python train.py --d_model=160 --rope_base=10000.0 --rope_fraction=1.0 --warmup_steps=0 --decay_shape="square"
Each number is 128 + 32 x the weight over its row's rms, rounded and kept within 0 to 255. Layers, rows and columns count from 0. The size above them is the row's rms in percent of the matrix's.

# layer 5 MLP up, 640x160, rms 0.203, rows 63-77, columns 0-159
size [102 107 113 102 104 104 127 104  92  95  97 127 117 103 108]
[[144 101 123 136 109  92  83  97 116 114  83 150 148  87 105  88 197 140  71 141 140 154 122  96 157 134 138 139 108 146 147 106 130  87  87  84 118 179 122 100 124  89  90 162  68 103 114 144  92 116 127 123 167 176  52 150 131  50 107 150 125 164 157  96 126  89  74 134 129 135 116 194 169 122 173  99 117 122 104 121 116 135 172 155 115 139 176  35 211 139  69 139 143 179 119 146 181 119 124  65 147 129 134  84  83 134 157 126 128 129 100 171 183  99 170 179 152 176 121 108 125 142 147 160 113  91  54  93 160 103 131 142 105 136 146 146  80 142 120 143 140 138 119  67 111 141 130 141 167 153  87  97 108 134  88 159 102 158 146 134]
 [139  92 139  67 142 120 157 120 127 105  86 131 105 141 145 150 127 127 106 215 112 158 140 126 147 154 163 137 135  75 169 118 129 165 171  51 112 138 146 118 108 147 186 126 127 125  93 161 116 160 113  96 122 121  69 153 121 127 167  89 129 149  96 135 159 146 127 127  99  91 132 102  86 109  98 173  83 130  63  99 126 122 158 124  26 163 124 163  91 114 130 169 127 162 124 153 159  52 130 132 135 161 100 118 127 109 130 111 117  74 192 122 145 111 139 128 109  71 133 116 179 172 118 186 125 182  77 155 100 116 184 105 170 120 102 137 155 192 130 136 114 120  66  67  94  79 158 105 161  95 108  74  98  73 135 144 111  68 102 117]
 [164 141 122 110 121  79 110  73 144 129 141 173 136  58 122  73 159 136 162 141  96 109 175 124 108 165  95  83  96  98 130  82 110 170 106  58 142 100  84 137 140 178 114  93  88 111 165 154 133  86 164 122 122 137 140 195 139 155 161 107 120 153 115  82 115 164 204 140 137 124 166 130 148 162 107 139 139 143 105  77 119 152 120 164  70  98  68 176 114 127 116 160 111 190  90 122 124 166 149  96  89  88 101  49 128 129 106 100 126 113 163  88 184 159 175 110 126 168 105 101 151 137 109 126  69 147 138 164 101 116 159 130 151 178 164  67 112 186 157  79 122 141 151 101 135 204  90 120 118 144 109 125 152 138 153 147 108 122 143 189]
 [163 152 175 104 115 132 151 109 176 136 137  90 202 108  96 108 107  80 147  98 134 174 135 116 151 131  72  93 144 118  88  92 141 114 157 152 189 125 122 125 120 186 130 149 143  89 151 135 168 233 156  93 171 111  83 164 146 127 122 129  94 157 137 210 127 145  85 106  95 124 147 125 195 113 132 138  95 129 138 186 129 107 171 148 136 158 145 129 156  72 160 157 147 121 149 120  37 104 153 125 175 146 162 140 151 117 103 118 136 119 179 107 138 144  92 145 194 109  66  85  82 144  96 144  87 113 129 117 128 155 132 126 195  93 157 118 142 168 161  78 145 127 130 129 185 169 127 168 149  68  67 120  93 144 124 141 124 121  84 141]
 [129 134 121 109 168 181 174 179 163 137  99  96  77  80 104  86 120 125 120 222  81  83 151  87 160 115 100 117 149 108 117 121 148 139 110  75 148 125 178 161  88 133 123 142 152 134  94 134 192 132 165 160 107 146 106 138 139 158 150 117 111  62 140 136 121  53 116  73  56 140 108 137 108  80 123 141  56  96 146 111 121 130 172 167 101  99 157 168  71 183 126 112  99  37 126  67 146 135  96 133 142 166 122 126 123  82  98 150 165 165 172 152 130 101 113 126 158 174 119 169 149 134  75  91  90 151 143 114 148  99 177 148 159 112 105 132 142 127 101 147 189 168 107 157 134 162 118 129 144 100 161  97 148 135 125  95 114 110  67 132]
 [184 160 152 135 158 122 126  91 170 103  87 178 138 126 134 121  83  91  93 144 185 102 133 130 103 134  77 140 116  69 175 101 129 152 114 172 107 119 107  63  94  93 109 151 144 129 115 136 187 174  84 112 134 118 106 144 143 143 143 143 178 170 113  88 172 103 129 137 103 140 122 113 168  88 130 110  79 102 113 128 123 125 150 137 144 107  78 135  87  29 171  92 140 179  81  79  98 140 106 114 155 139 115 148 125 115 141 110 115 118 142  97 144 138 147  97 135  92 121 107 118 131 111 181 105  40  99 108 125 106 165  90  90 148 128  74  45 127 171 160  54  46 199 151 119 105 116 132 155  63  95 120 141 130 169  94 141 143 121 124]
 [ 43 167 169 126 172  89 209  95 149  97 125 116  95 113 114 158 120 147 111 161 131 149 118 128  88 129 119 146 139 113 131 146 173 124 101 131  95 103 205 148 157 110 137 137 122 104 105  90 179 137 111 149 140 131 110 150 133 119 181 146 136  88  90 126 105 124 117 152 140 132 128  90 124 207  92 156  87 159 155 108 146 140 100 118  95 132 137 188  84 109 123 106 147 152  75 140 155 103 124 155 184 102 100  32 102 113 197  84 140 111 192 159 107 108 112  85 129 130  73 106 121 143 119 116  90 116 145 137 166 187 103  98 125 118 162 126 113 111  76 164  88 175 114  93 183 118 110  89 188 112 118 152 104 157  57 154  82 144 167 193]
 [138 111 135 122 121 131 104  95 160 199 141 128 133 141 132  96 140 146  94 163 128 122 168  84  93 130 111 251 164 128 110  90 139 121 165 118 151 176 110 171 138 146 134 134  86 117 112 119 144 106 170 148 193  74 110  47 127 148 100 180 172 109 117 131 182  98 153 129 115 130 128 157 144 209 118  91 123  97 159 134 142 116 121 157 119 125 162  97 159 105  88  89 154 173  92 116 136 136 134  75 110 157 186 173  99 145 166 110 110  73 132 150 168 151 102  92 124 118 185 185 152  94 141 185 144  56 162  98 130  96 153 114 156 124  63 127  54 163 144 129 113 117 129 109 163 159 169 126  91 113 199 119 133 142 155  98 148 149 122 124]
 [111 124 116 137 152 138 173 147 121 151  84  79 164 120 135 176  73 132 143 114 109  90  94 140 142 143  71 162 136  71 131  85 139 119 144 145 154 123 119 154 175 133 110 102  79  69  75 128 155 157 118 114 114 113  82  76 168 140 145 142 155 130 127  59 125 120 109 113 130 130 108 106 106 129 134 107  90 178 144 146 180 140 132 154  91 164  98  92 148 121 155  86 147 120 106 158 153 158 143  60 115 115  55 128 166 162 103 110 142 172 101 130 168 117 155 117 195 195 110 184 132 117 107 116 136 138 188 182 155  94 173 189 174 106 112  78 165 132  90 140 138 187 133  87 169 102  83 136 205  98 161 107 135 107 122  41 134  91 130 168]
 [111 137 202 183 169 126 140 164 151  75 114 172 159 128 109 177 150  93 120 172 128 144 155 183 167 104 131 170 139 154 103 154  48  93 123 130 134 148 125 138 154  47 115 106  66 153 109 133 120 113 165 172 112 122 156  79 224 165 123 127 146 106 134  76 144 146 128 114 143 156 111 161 123 137 197 115 129 109 155 136 130 174  89 132  87 119 160 122 184 134 128 123 136 119 162 115 157 128 123  96 103 150  92 169  80 130 145 101 131 107  84 155 102 150 194 112 125 146 138 120 164 129 165 155 158 113 153 159 152 118 129 115 132 169 173 184 166 131 123  63 150 145 136 188 110 164  88 108 161 115 102 205 158 107 108 180 154  45 117 121]
 [170  91 100 148 133 104  68 155 135 172 106 109 133 112 103 113 153 100  61 178 182 170 130  65 159 120  72 126  90 145  79 133 100 116 111 179 141 166 108  97 166 160 144 120 119 138 157 154 124 135 128 134 140 149 148 108 174 199 160 113 142 179  77 107 118 158 112 141  64 127 115  85  99 133  72 149  97  96 141  92  62 151 148 101  93  44 104  84  84 114 132  71 148 116 148 112 141 125 124 124 163 123 131 140  93 142 121 106 108 161 122 125 209 122 188  82  92 109 110  95 150 180 144 128 159 133 112  45 127  96 129 126 144 116 155  99 129 120 136 140 139 100 189  55 102  93 156 109 110  92 140 147 171 123 108  80  73 165 121 133]
 [132 147 135 123 122 139 126 208  80 120 125 192 147 107 112 155 157 140 142 104 174 192 149 179  92 150  86 155 157 129 161 136 129 116 144 192 128  82 107 103  91 131 106 109 113 146  92 146 152 165 107 150 145 145 106  36  97 116 108 139  70  76  88 137 187 103  94 145 123 117 130 173  75 181  86 110 163 104 105 175 121  87  92 108 107 115 153 116 145 162 181 120 115 134  81 161 132 155 121 132  67 115 108  72 138 198 195 102  91 163 179 138 125 146 116 121 185  97 110 106  89 178 119 112  89 138  91  95 120 143 116 125 107  75 181 122 175 139 104 140  88 172 109 130 124  98 127 118 116 104 163 101 150  87 165 102  73 163 154 150]
 [140  98 209 150 113  89 140  65 163  83  86 168 110  90 133 137  98 127 168 122 149  79 138 153 139 146 138 174 123 139 135  95 143 148 117  81 108 140 142 139 137 185  66 159  64 138 167 115  67  87 135 124  60  94 185 155  95 161 127 137 104 129 142 130 151 198 204 137 131  97  93 149  88 136 125 150 125 145 107 116 135 118  87 172 107 110  93  76 120 131  86 175 132 150 114 100  81 100 154 148  98 154 146 132 127 200  72  97  99 136 155 150  78 154 107  72 123 139 133 122  72 133 179 170 129 118  79 114  60  89  97 132 157 117 113 133 107 176 140 110 188 115 124 178 178  74  85 128 165 118 113 155 104 137 145 113 117 153 120 113]
 [140 180  85 180 199 140 126 152 148 122 109 114  98 150 136 131  77  65 179 143 122 160  78 112 106 156 135 141 141 135 170 114 199 151 195 146 139 171 151 149  83 143  75 121 151 156 130 175 123 147 128 135  81 155 140  95 138 161 114 161  89  91 102 155 203 116 171 161 130 145  61 164  95 212 183 105 146 126 138  80 119 106 131 136 139 143 105 114  68 113 101  68 162  78 146 128  86  85 150  77 120 135 121 118 135  99 150 113 119 126  79  97 130 129 145 187 107 149 123 118 110 113 150 141 153 143 129 140 140 169 135 137 133  94 128 161  80 104  95 184  79 113 103 188 152 127 145  77  77 101 131 121 186  80 121 193 155 110 134 127]
 [ 98  55 131 156 130  86 163  65 114 168  82 186 101 150 169 134 110 122 156 100  81  92 150 136  83 102 141 159 148 148  77  91  67  84  94 123 146  87 122 111 158  92  57  97 140 149 116 110 131 116  83 113 113 125 191  99 159 149 119  83 100 139  98 135 142 160 120 176 107  96 114 169 208  64 114 141 155 119 106  47 101  66 140 185  96 142 141 123 127 152 106 136 111 127 151 124 118 105 137 117  95 184 135  78 113 178  76 173 161 145 132  84  83 132 104 109 108 126 134 145 124  97 158 158 126 103 147 148 183 160 154 120 129 136 109 112 136  65 155 128  65 105 134 116 113 121 125 128 154 176 110  91 121 132 113  44 114 130 184 137]]
# layer 5 MLP down (transposed), 640x160, rms 0.0516, rows 63-76, columns 0-159
size [101 115 108  98 110  98 118 100 105 100 100 105 107 107]
[[126 108 150  95 126  94 154 131  89 194 139 154 153 129 154  84 123 107 154 113  87 141 127 158 181 123 138 103 126 134 140 145  98 131 151 126 121 144 123 149 114 147  88 205 126 155 128 135 136 126 149 175 144  84 146 143  81 136 138  92 176 101 153  83 111 165 202 130 137 139 159 145 147 123 110 110  41  92 178 124 142 168 148  91  60 117 132 174 108  69 155  87 135 123  98  90  51  91 179 113 121  57  92 117 120  76 124 148  90 102 131 104 142 131 152 152  90 164 134 171 110 122  51 111 132 121 119 160 120 105 127 147 184 123 139 143  88 172 152 140  78  97 153  79 138  64 101 141 171 109 163 191 123 135 147 124  93  50  94 187]
 [120 124 150  94 124  98 150 148 124 138 131 130 160 113 152 125 123 152 164 108  68 129 158 115  99 153 148 121 113 154 113 120  78 147 143 148 107 131  99 141 124 147 119 139  67 119  79 122 106 152 162 144 171 154 138  92 122 147 133 146 136 169 111 109 122  99 105 105 189 164 101 135 121 178 150 176 172 156 123 168  98  79 153 184  50 117  87 101 125 142 188 132 120 134 114 172  74 137 174 105 120  93 255 183  83 136 136 129 152 172 113 124 140 121 149 112 124  67 112  89 146 161 115 127 165  67 110 115 161 120  38  87  84 114 138 155 113 195 206 153 104 116 160 144 117  60 147 112 157 177 149  96 141 111  76 110 111 120 107 165]
 [ 88 115 108  93 111 134  80 130 210 151  71  99 140 117 135 126 168 129 150 182 116 143 130 112  99 125 160 113 152  61 113 183 146 143  95 177 117  74 118 135 120 171 174  63 141 119 164 160 140 132  89 156  60 151 153 106 116  82 182 117  73 171 165  47 118 147 118 139 174 172 184 122 102 181 154  99 107 197 192 174 125 149 104 145 157 131 138 168 111 157 169 143 122 137 107 101 107 128 122  84  97 154  99 150 183 168 141  75  82 142 143 116 121 144 106 112 142  99 143  86 130 112  85 114 162 180  86 120  99 122  92  99  87 122 129 123  63  87 161 113 143 170 131 161 125 156 149 113 147 107 133 201 113 146 124 157 131 128 108 107]
 [ 89 155  87  81 149 156 167 181 146 147 170 137 177 133  84  77 171 163 194 116 121 135 141 137 140 125 101 110 196 144 113  88  68 159  75 168 132  64 125 130  87 160 136 141  99 105 149 181 153 149 103 151 164 122 132 165 153 171 135 124 142  81 191 138 147  84  78 128 164 122 118  94 127 119 102 149 116 105  67 113 135 112 184 131 130 132  87 186  87  78 116 114  83 156 165 132 141 177 152 131 170 116 187  95 139 117 149 135 125 153 119  98 191 132  83  96 115 145 113 141  74 158 129 101 158  90 125 146 125 140 128 166 126 108 137 141 100 123 210 104  64 130  99 108  94  94 161 196  81 151 144 130 104 112  99 157  85  70 111 116]
 [127 183 107 125 168  88 122  83 137 100  88 171 116 174 153 138 144 114 112  90 139 111 107 144  99  70 111 128  78  94 157  76 165 121 108  77 146 140 130  73  86 187 146 140 115 162 133 161 139  88 138  87 119 166 138 109 133 151 144  89 156 134 154 125 112 138 186 171 138  92 118 119 138  93 129 114 153  96 173 168  91 121 127 147 189 143 121  98  85 125 140 125 163 184 134 128  71 148  68 146 213 150 187 133  88  74 155 133  97  97 104 120 149 125 124 117 122 154 107 131 102 149 124 158 106 148  94  62 129 117 178  92 187 150 148 151 128 162 127 136  85  94 120 125  90 108  79 179  76 155 104 129 192 155 137  26  98 181 128 155]
 [189  79 140 112 142  88 113 103 117 137 140 113 146 105 174  83 118 106 140 150  63 115  87 130 183 167 109  75 123 128 117 163 149  74 188 123 110  80  74  99 143 130 135 113 180  80 141  91 102 149 136 177 129 199  86 122 161 127 144 105 129 111  48  65 122 124 131 161 152 126  75  74 131 104 126  96 140 109  77 137 103 106  80  78 153 100 174 102 127  74 151 149 139 120  60 115  97 143 101 170 108 123 131 164 131 134  85 146 152  76 137 166  87 131 191 137 143 109 136 174 124 161 122 104 140 134 119 109 146 195 122 122 150  90 148 105 101 141 148 158 132 146 150 108  32 173 141 179 113 101 134 114 145  80 193 146 109 150 125 155]
 [197 150 197 145 141 100 159 134 198 172 166 128 157 193 159  90 119 123  79 144 123 122 100 154 118 185 111 148  85 163  94 128 104 103 123 135 141 138 156  99 159  89  74 114 121 126 105 101 136 108  93 103 137 184 100 168 101 166 110 111 121 124 112 115 133 112 152 137 123 129 186 111 165 163 136  94 136  82 170 118 204 107 105 166 187 128 160  81 114  72 114  97 134 113 132 152 130  41  84 133 142 157  91 128 144 115 130 101 128 150 117 102  81 113 102 164 143 178 102  90  98  88 147 119  90 111 122  76 110 119  45 153 165 106 114 124  71 128 118 200 148 119 169  95 159 174 154 129 200 150 108 124 127 107 113 164  90 130 177  98]
 [129 157 136 140 105 167 165 129 122 113 181 154 122 140 142 157  96 115  94 128  69 130 134 172 147 139 143 215 161 146  89 195  88 112 122  87 108 146  96 113 125  94 167 146 120 136 134  72  83 123 115  80 221  99 168 142  89  91 163 154 140  88  76 146 174 114 170  96 156 135 112 163 123 132 136  73 148 116 149 120 121 127 124  80 119 202 150 140 135 188 179 134  72 128 178 121 151 111  89 129 139 151 117 145 149  86 127 114 145  97 121 150 186  70 121 171 119 112 124 136 176 128 122 106 151 142 126 129  62 174 157 115  91 159 147 150 139 119 155 171 220 143 105 102 111 140 163  98 143 122 151 113 107 183  94  50  85  99 163 120]
 [105 131 127 152 171 154 160 133 147 124  97  96 107  83  73 164  91  81 135 138 129 144 176 134 137 140 145 104 152  96 156 166 114 146 167 163 190 120 154 146 145 177 163 111 117 140 139 125 134  95 175  97 102 135 111 122 170 148  83 120 112 182 158 195  41 126 121 129 151  92 128 109 115 114  91 152 108 113  96 137 208 119 122 123 143 149 113  94  59 136  97 109 138 108 142 158 129 138 140 117 161 144 168 164 109 129 171 153 134 132 113 113 136 119 118 164 143  77 135 125 127 146 147  97 112  98 109 195 136 149 122  97 179 109 164  87 118 152 158 137 136 124 115 141 161   0 168  77 159 123 181 168 148  60 137  87 106 149 125  82]
 [ 31 149 163 147 178 143 133 124 122  79 113 135  98 107 174  91 171 137 144 160 101 118 124  88  93 174 108  96 138  97 168 154 159 153 108 108 164 148 116 123 100 160 105 162 109 135 149 121  49 100 127 106 126 148 101 150 144 117 152 146 152 118 128  64 112 156 154  92 170 111 118 134 114  79  92 156 113 135 128  92  99 183  93  86 146  89  73 104 134 152 135 111 111  99 136  91 111  85  98  97  79 171  87  92 168 138  42 157 139  99 118  59 122 120 131 146 117 149 139 164 180 161 175 152  67 219 118 107  87 107  70 130  75 107 110 153  98 121 107  97 104 178 120 137 155 151 147 137 122 115  51  87 130 106  90 102 127 168 139 138]
 [167 169 142 176 102 118 137 121 140 112 128 148 183 128  84 139 129 128 110 159 142 126 137 100 127 167 161 158 125 156 176  62 125 100  72  76 178 116 141 133 176  72 120 120 108 146 164 180 145 160 117  76 135 154 187 115 172 153 147  84 125 171  95 113  58 139 136 126 124 113 126 105 129 120 135 151 107 165 152  92  47 101 119 140 109 103 134 127 143  88 158 134 174 165 128 134 115 146 159  77 107 111 168 123  79 156  97 118  72 122  83 128 200 185 129 120  82 114 169 149 151  81  88 136 174 147 156  71 131  94  69 152  78 121 141  65 121  72 110 142  94 116 114 170 127  92  61 135 154 110 184 151 135  77  97 150 162 155 137 167]
 [ 88 107  99 128 118  60 105 112 119 123  93 113 179 131 127 115 115 110 103  80 159  77 110  89 119 160 168  89 127 130 114 155 135 126 126  74 132 113  92 105 138 183 179 163 135 102 112  97 138 125 148 139 111 148 122 190 119 137 127 134 117 166 125 135 188  96 112 176 136 127 177 102  88  88 175 187 120 142  98 164 131 124 135  73 151 146  96 149 210 135 127 138 116  77 113 114 141 157 135 184 158 113 128 163 160 182 106 172 147 138 139 147 126 133 140 123 157  64 188 125 150  81  85 127 153 124 137 117 132 152 102 106 113 121  89 196 102 144 158 139 174 128 162 153 151  56 126 137 112 136 162 122 117 153 128 255  86 152 162 158]
 [145 142  82 120 101 177  96 125 200 201 144 107 121 107 158 164 168 181 114 114 113 165 141 105 101 137 121 122  78 147 104 129 111 141  93 137 112 171 170 101 207 110 152 151 143 129 101  68 165 176 136 140 172  60 108 102 118 132 143 155 184 101 139 116  95 130 115 118 123 121  86  85 102  85  74 133  79 100 119 132 139 127 127  96 153 160  95 104 112  56 186 155 192 152 123 170  80 117 188 171 129 133 156 143  92  71 129 169 124 196 158 134 113 170 192 146 163  69 191 148 152 128 168 133 112 150 157 123 128 188 139 147 118 193 130 161 144  96 147 136  94  84 114 158 121 153 124 150 152 153 121 120 126 141  80 154 126 103 134 119]
 [117 137 177 105 176 129 120 126 165 150 139 145 149 126 150 142  54 125 133 103  96 135 109 106 101 111 131 150 126 111  66 152 168 102 128  78 124 123 176 109 100  40 114 153 122  80 157 139  65 155 144  96 166 115  72 133 121 146 134 159 143 135 117 132 143 124 130 149 145 147 160  84 122 159 122  80 136 147  86 148 165 113  86  90 106 127 137 101 164 168 121 147 131  93  97 182 185  86  83 125 154 146 151  70  94  68 160 119 116 129 105 175 113 129 157 105 154 123 101 107 190  43 148 117 157 156 134 101  98 117 150 121  83 144 127 147 172 161  92  93 187 181 183  91  98 213 148 187 159 130 117  93 127 136 118  67 104 123 122  50]]
# layer 5 MLP gate, 640x160, rms 0.209, rows 64-77, columns 0-159
size [107 109  99 111  96 115  98  95 106 107 115 105 104  94]
[[120 164 132 156 136 172  67 100 103 172 130  95 132 129 175 135 144 144 113 150 165  37  66 164 144  96 126 144 122 119 135 123 140 124 108 110 105 140  80 142 107 185 139  35 180 141  86 114  96 113 125  95 157 124 179 177 142  94 126 137 117  85 133 189 102  90  84  91 197 159 170 175 126 163 190  77 154  73 134 187 106 111 152  82 183  95 133 123 102  69 129 132 170 168 124 157 133 162 162 116 145  89  81 112  76 152 121 124 103 171  94 161  93 122 118 168 161 150 130 132 162 104 126 118 141  80 156 134  94 113 148 143 111 120 150 144 115  39 138 134 129 143 150 139 144 155  49 106 122 144 138 101 117 132 100 153 154 153 119 109]
 [119 208 189 171 175  86 168 107 125  72 166 121 148 144 173  89 146 129 120  72 140 131 133 156  98 159 110 102 151 135 150 135 145 182  56 107  84 110 124 113  93 148 119 119 126 115 131 107 122  98 181 140  13 127 122 149 137 121 161 150 148 150  64 110 110 142 146  95 134 159 141 130 100 127 200 218 116 103  93 121 132 126  79  85 118 141  75 131 151 130 138 122 137 141 116 137 116 182  71 154 111 122 148 107 180 152 122  84 107 132  92  88 148 108 153 179 147 211 141  97 118 149  90 128 111 123  78 129 129 144 146 111 147 134 160 115 127  85 203 137 147 131 135 102  94 102 149 137 137  96 107 158 103 157 116  53  99 155 160 184]
 [ 71 108 154 140  94 118 140  74 114 171 196 100 135 199 111 141 112 106 176 153 157 102 146 129 154 149  88 135 164  97 111 169 143 154  75 163 156 120 104 145 127  68 115 146 142 135 131 116 133 172 127 171 165 134 118 134 149 149 165 173 119  76 158 144  90 165 107  60 175  77 127  87 107 153 127  83  55 126 153 173 149  97 148 183 113 117  97 113 138  64 106 126 131 137 170  94  87 169 121  94 143  70 170 156 113 148 118  69 174 133 148 184  90 161 149 135  96 186 117 183 131 175 161 130 189  86 109 136 128 123 145 151 195  95 106 148 131 102 150 109 150 164  94 134 119 178 189 115 134 149  87 115 116 165  97  96 156 136 147 132]
 [130 181 113  83 157  93  94  59 157 118 192 143 135 169 147 130 161 133  71 114 117 174 145 112 141 124 202 158 110 140 116  37 193 129 164 124 206 168 116 172 129 184 116 125 107  90  99 148 125 149  95  90 126 125  97 152 150 167  89  83  99 126 177 118 143 130 168 158 122 116  99 119 122 128 154 118  78 160 118 113 188 131 157 125 170  89 169 147 134  60 132 139 109 158  85 108  97 173 150 134 133  74 145 150  88 109 107  77  87 138 106 163 154 126 135  99 162 162 111 165  99 170 126 185 107 144 119  87 120 132 144  83 169 130 107 107 135 142 145 166 143 100 165 112  90 106 122 129  46 193  59 132 133 133 137 147 151 130 164 129]
 [ 75 116 125 104 132 201 132 113  54 115 144  98  86  82  94 177 107 150 106 129 148 115  85 198 129  92 221  91 130 169 148 176 113  99 117  39 107  85  87 180 112 170  85 141  91 151 138 138 114 140 166 167 138 121 161 147 155 109 110 163 116 109 183 104 148 138 136 129 138 109 171 137  97 170 159  95 123 132 141 171 115 165  94 124 131 134 102 152 140 180 116 113 113  78 177 113 215 139 128 143 167 142 117 140 104 150 101 206 162 164 131 177 128 140 121 119 118 143 155 153 121 178 178  51 153 113 147 109 105 172 116 167  88 103 104 139 126 170 142 155 143 145 136 109 132 111 142 179 152 122 105 152  98 104 149 137 130 113 138 200]
 [131  87 160 124 149 180 179 119 102  95 118 191 135 108  98 173 129 127 165  58  93 135 151  71  71 134 181 155  94 167 135  84 139 133 187 105 170 175 101 124 137 126 161 111  98 184 101 112 133 157 160 141 128 183 142 110 122 112 194  85  79 153 127  76 158 106  90 133 136 108 110 129 207 112 155  95 135 113 101 129 117 144  68  78  80 116 148 124 159 180 101 162 134 141  72 142  88  87 172 126 175 146 185 102 142 141 187 175 140 114 131 160 133 113 141  92 118 100 184 125 167 154 123 135 142 119  99 130 106 110 124  71 114  95  73 157  95 126 143 147 134 165 122 152 118 110 108  70 179 108 129 142  81 136  77 101  92 181 108 131]
 [107 110 142 106 149 107 109 114 178 162 145 118 193 148 135  94 152 163 161 133 166  77 161 145 106 141 141  55  94 190 142  96 179 197 136 155  95 154  98 121 149 128 150 149 103 141 126 132 177 125 101 131 117 175  98 129  77 137 141  74  84 107 149  69 102  91 138 149 120  82 134 170 157 139 138 151  92 107 130 169 118 105  87  87 147  80 193 117 160 158 147 181  72  87 111 121 107 123  92 123 139 139 112  50 184 101  57 110 102 120 193 136 179 189 161 128 172 126 156 136 140 169 106  92 149 158 168 108 127 162 152 167 163 153 105 120 130 116 143 118 157 128 111 123 143  91 115 145 106  90 138 192 159 174  82 103 196 122 116 104]
 [165 101 149 136 170 188 115 100 127  95 145  96 174 145  90 170  76 117 164 184 137 103 105 116 205 125 110 100 125  84  72 154 162 122 105 144 136 115 125 142 169 121 196 132 121 111 117 120 163  39 153 135  89 138 100 134 162 158  97 106 140 153 160 144  99 119 134 150 100 103 136 115 109  80  89 150 128 102 117 137 139 151 149 131 128 142  90  87 156  86 117 129 117 115 114 160 117 134 156 108 130  78 222 146 133 150 200 120 144 148 185 124 130  92 105 171 112 150  88 156 198 116 201 121 158 143 139 143 102 151  93 104 135 132 138 133 122 131 169 174  86 149 116 144 201  55  67 107 152 113 185 167  97  58 110 109 106 147 165  99]
 [ 67 156 158  98 147 121 130 115  52 144 117 141 133 158  97 105 100 113 139 116 128  75 117 182 128 103 109 101  73 161 117 165 182  92 127 105 132 103  85 165 128 105 133  94  51 170 136 140 154 155 130 167 181  80 104 137  95 105 143 161 128 162 131  74 135 122 129 110 211  63  90 129  88  94 140 126  99  76 152 131 126 149 109 117 114  91  89 126 140 146 116 156 119 130 112 134 169 162 171 130 104 183 119  91 167 130  80 118 218  81 136 155 145 139  95  91  93 123 111 111 103 139 127 162  83 124 116  85 109 152 161 130 150 102 145 133 101 158 138 153 162 117 114  85 102  49  68  96  77 136 141 164 141 150 109  79 153 105 170 214]
 [153 172 144 128 110 142 123 126 104 150  86 147 104 114 133  98 124 142 105 144 127 138 153 158 133 168 125 133 150 106 141 201 118 144  47 136 166 111 141 142 104 164 125 116 218 168 129 127 127 100 116 122  65  84 133 134  34 106 113  98  82  82 131 121 128  71 126 145 162 128 219  93  85 150 128 168 167 118  90 131 114 116 132 104  95 119 130 145 149 121 119 155 148  86  95  79 140  97 163 129 115 141 156  35 148 154 183 105  99 165 158 127 100 158 126 163 120 136 100 146 107 169 129 119 107 105 131 109 104 170 173 151 136 141 135 132 134 131 112 134 149 116  47  62 147 172 104 187 131  39  97 109 140 215 157 139 130 140 146 179]
 [ 70 142 161  76 137  85 148 120 122 132  87 111 127 118 109 148 136 211  89 106 114 105 184 106 117 182 121 135 161  78 166 123 148 121 158 129 142 105 107 144 117 117 200  94  85  47  79 123 140 127 136  93 112 175  88 115  96  76 122 146 102 153 144  85 160 112  69 150 100 130 135 143 140 154 148  81 101 175 117 139 129  65 100 110 145 103 136 151 128  97 153 122 118 165  71 154 139 166 116 143  93 121 152  89 165 119 118 115 121 165 167 110 128 126 160 149 156 135 120  67 135 187  91  78  94  87  79  81 136 143  87 144 132  83 130  94  81 161  99 130 180 168  89 120 124 145 125 191  91 132 141  93 131 162 147  81 160 182 215 156]
 [117 104 148 190 108 141 152  75 108 118 114 173 124  82 176 145 173 129 125 120 148 136 152 126  78 118 143 130  92 180  97  79 159 148 110  65  85 172 123 184 134 112 118 122 135 168 125 162 135 152 161 143 141 131 138 132 118 104 166 149 115 150 107 129 154  92 194 142 112 170 105 116 151 109 159 126 139  73 114 146 136 100 118  93 126 125  69  93 134 156 159 197 124  65  97 121 115 108 150 153  67 121 150 175 149  97  36 174 146  90 119 151 116  80 110 137 136 126 162  79 113  92 149 139 190 150 117 151  93  58 151 161 114 132  74 136 122 173 177 228  98 142 163 149  86 126 127 146 174 165 142 162 136  76  98 113 138 171  94  93]
 [143 116 152 123  66 226 102 118 114 101 135 117  99 107  81 152 176  75 142 124 104 100 170 137 160  66 142 136 108 106 174 127 181 121 105 113 173  93 132 155 156  77 167 186 135 147 141 147 144 130 106 160 117 107 142 165 164  67 174 106 111 163  88 122 120 133 100 152  84 153  91  86 136 132 165  80  43 131  97  57 116 173 142 179 177  86 110 159 105 182 133 121  95  91  61 120 139 137 115 143 129 116 124 112 100 170 168 174 116 157 132 111  88 119 134 111 122 191 148 154 124 128 114 118  82 143 156  93 141 123 112  52 108 143 127 129 138 159 200 143 146 135  87 136 106 148 139 142 127 194 134 138 132 120 120 144 172 161 193 161]
 [135 149 157 179 180  87 129 103 153 137 125 128 160 130 178 106 161 149 138  94  93 116 145  77 114 121 124 154 146 101 139 106 106 120 119 182 144 140 122 122 148 113 143   9 121  27  90 103 120 154 133 142  99 142 159  91  68 148 139 129  64 100 111 184 153  86 122 108  64 131 134 126 184 112  81 138 119 117 132 142 103 122  86  95 103  98 179 127 118 102  74 160 161 130 143 145  57 109 161 124 109 121 163 103 161 162 122 198 159 152 167 122 133 122  85 134  67 110 102 174  92 115 109 135 130  76  71 107 111  79 112 138 145 126  81  62 146 106 111 176 125 131 137 160 159  98 123 127 151 148  70 140  95 142 105 201 119 149 158 143]]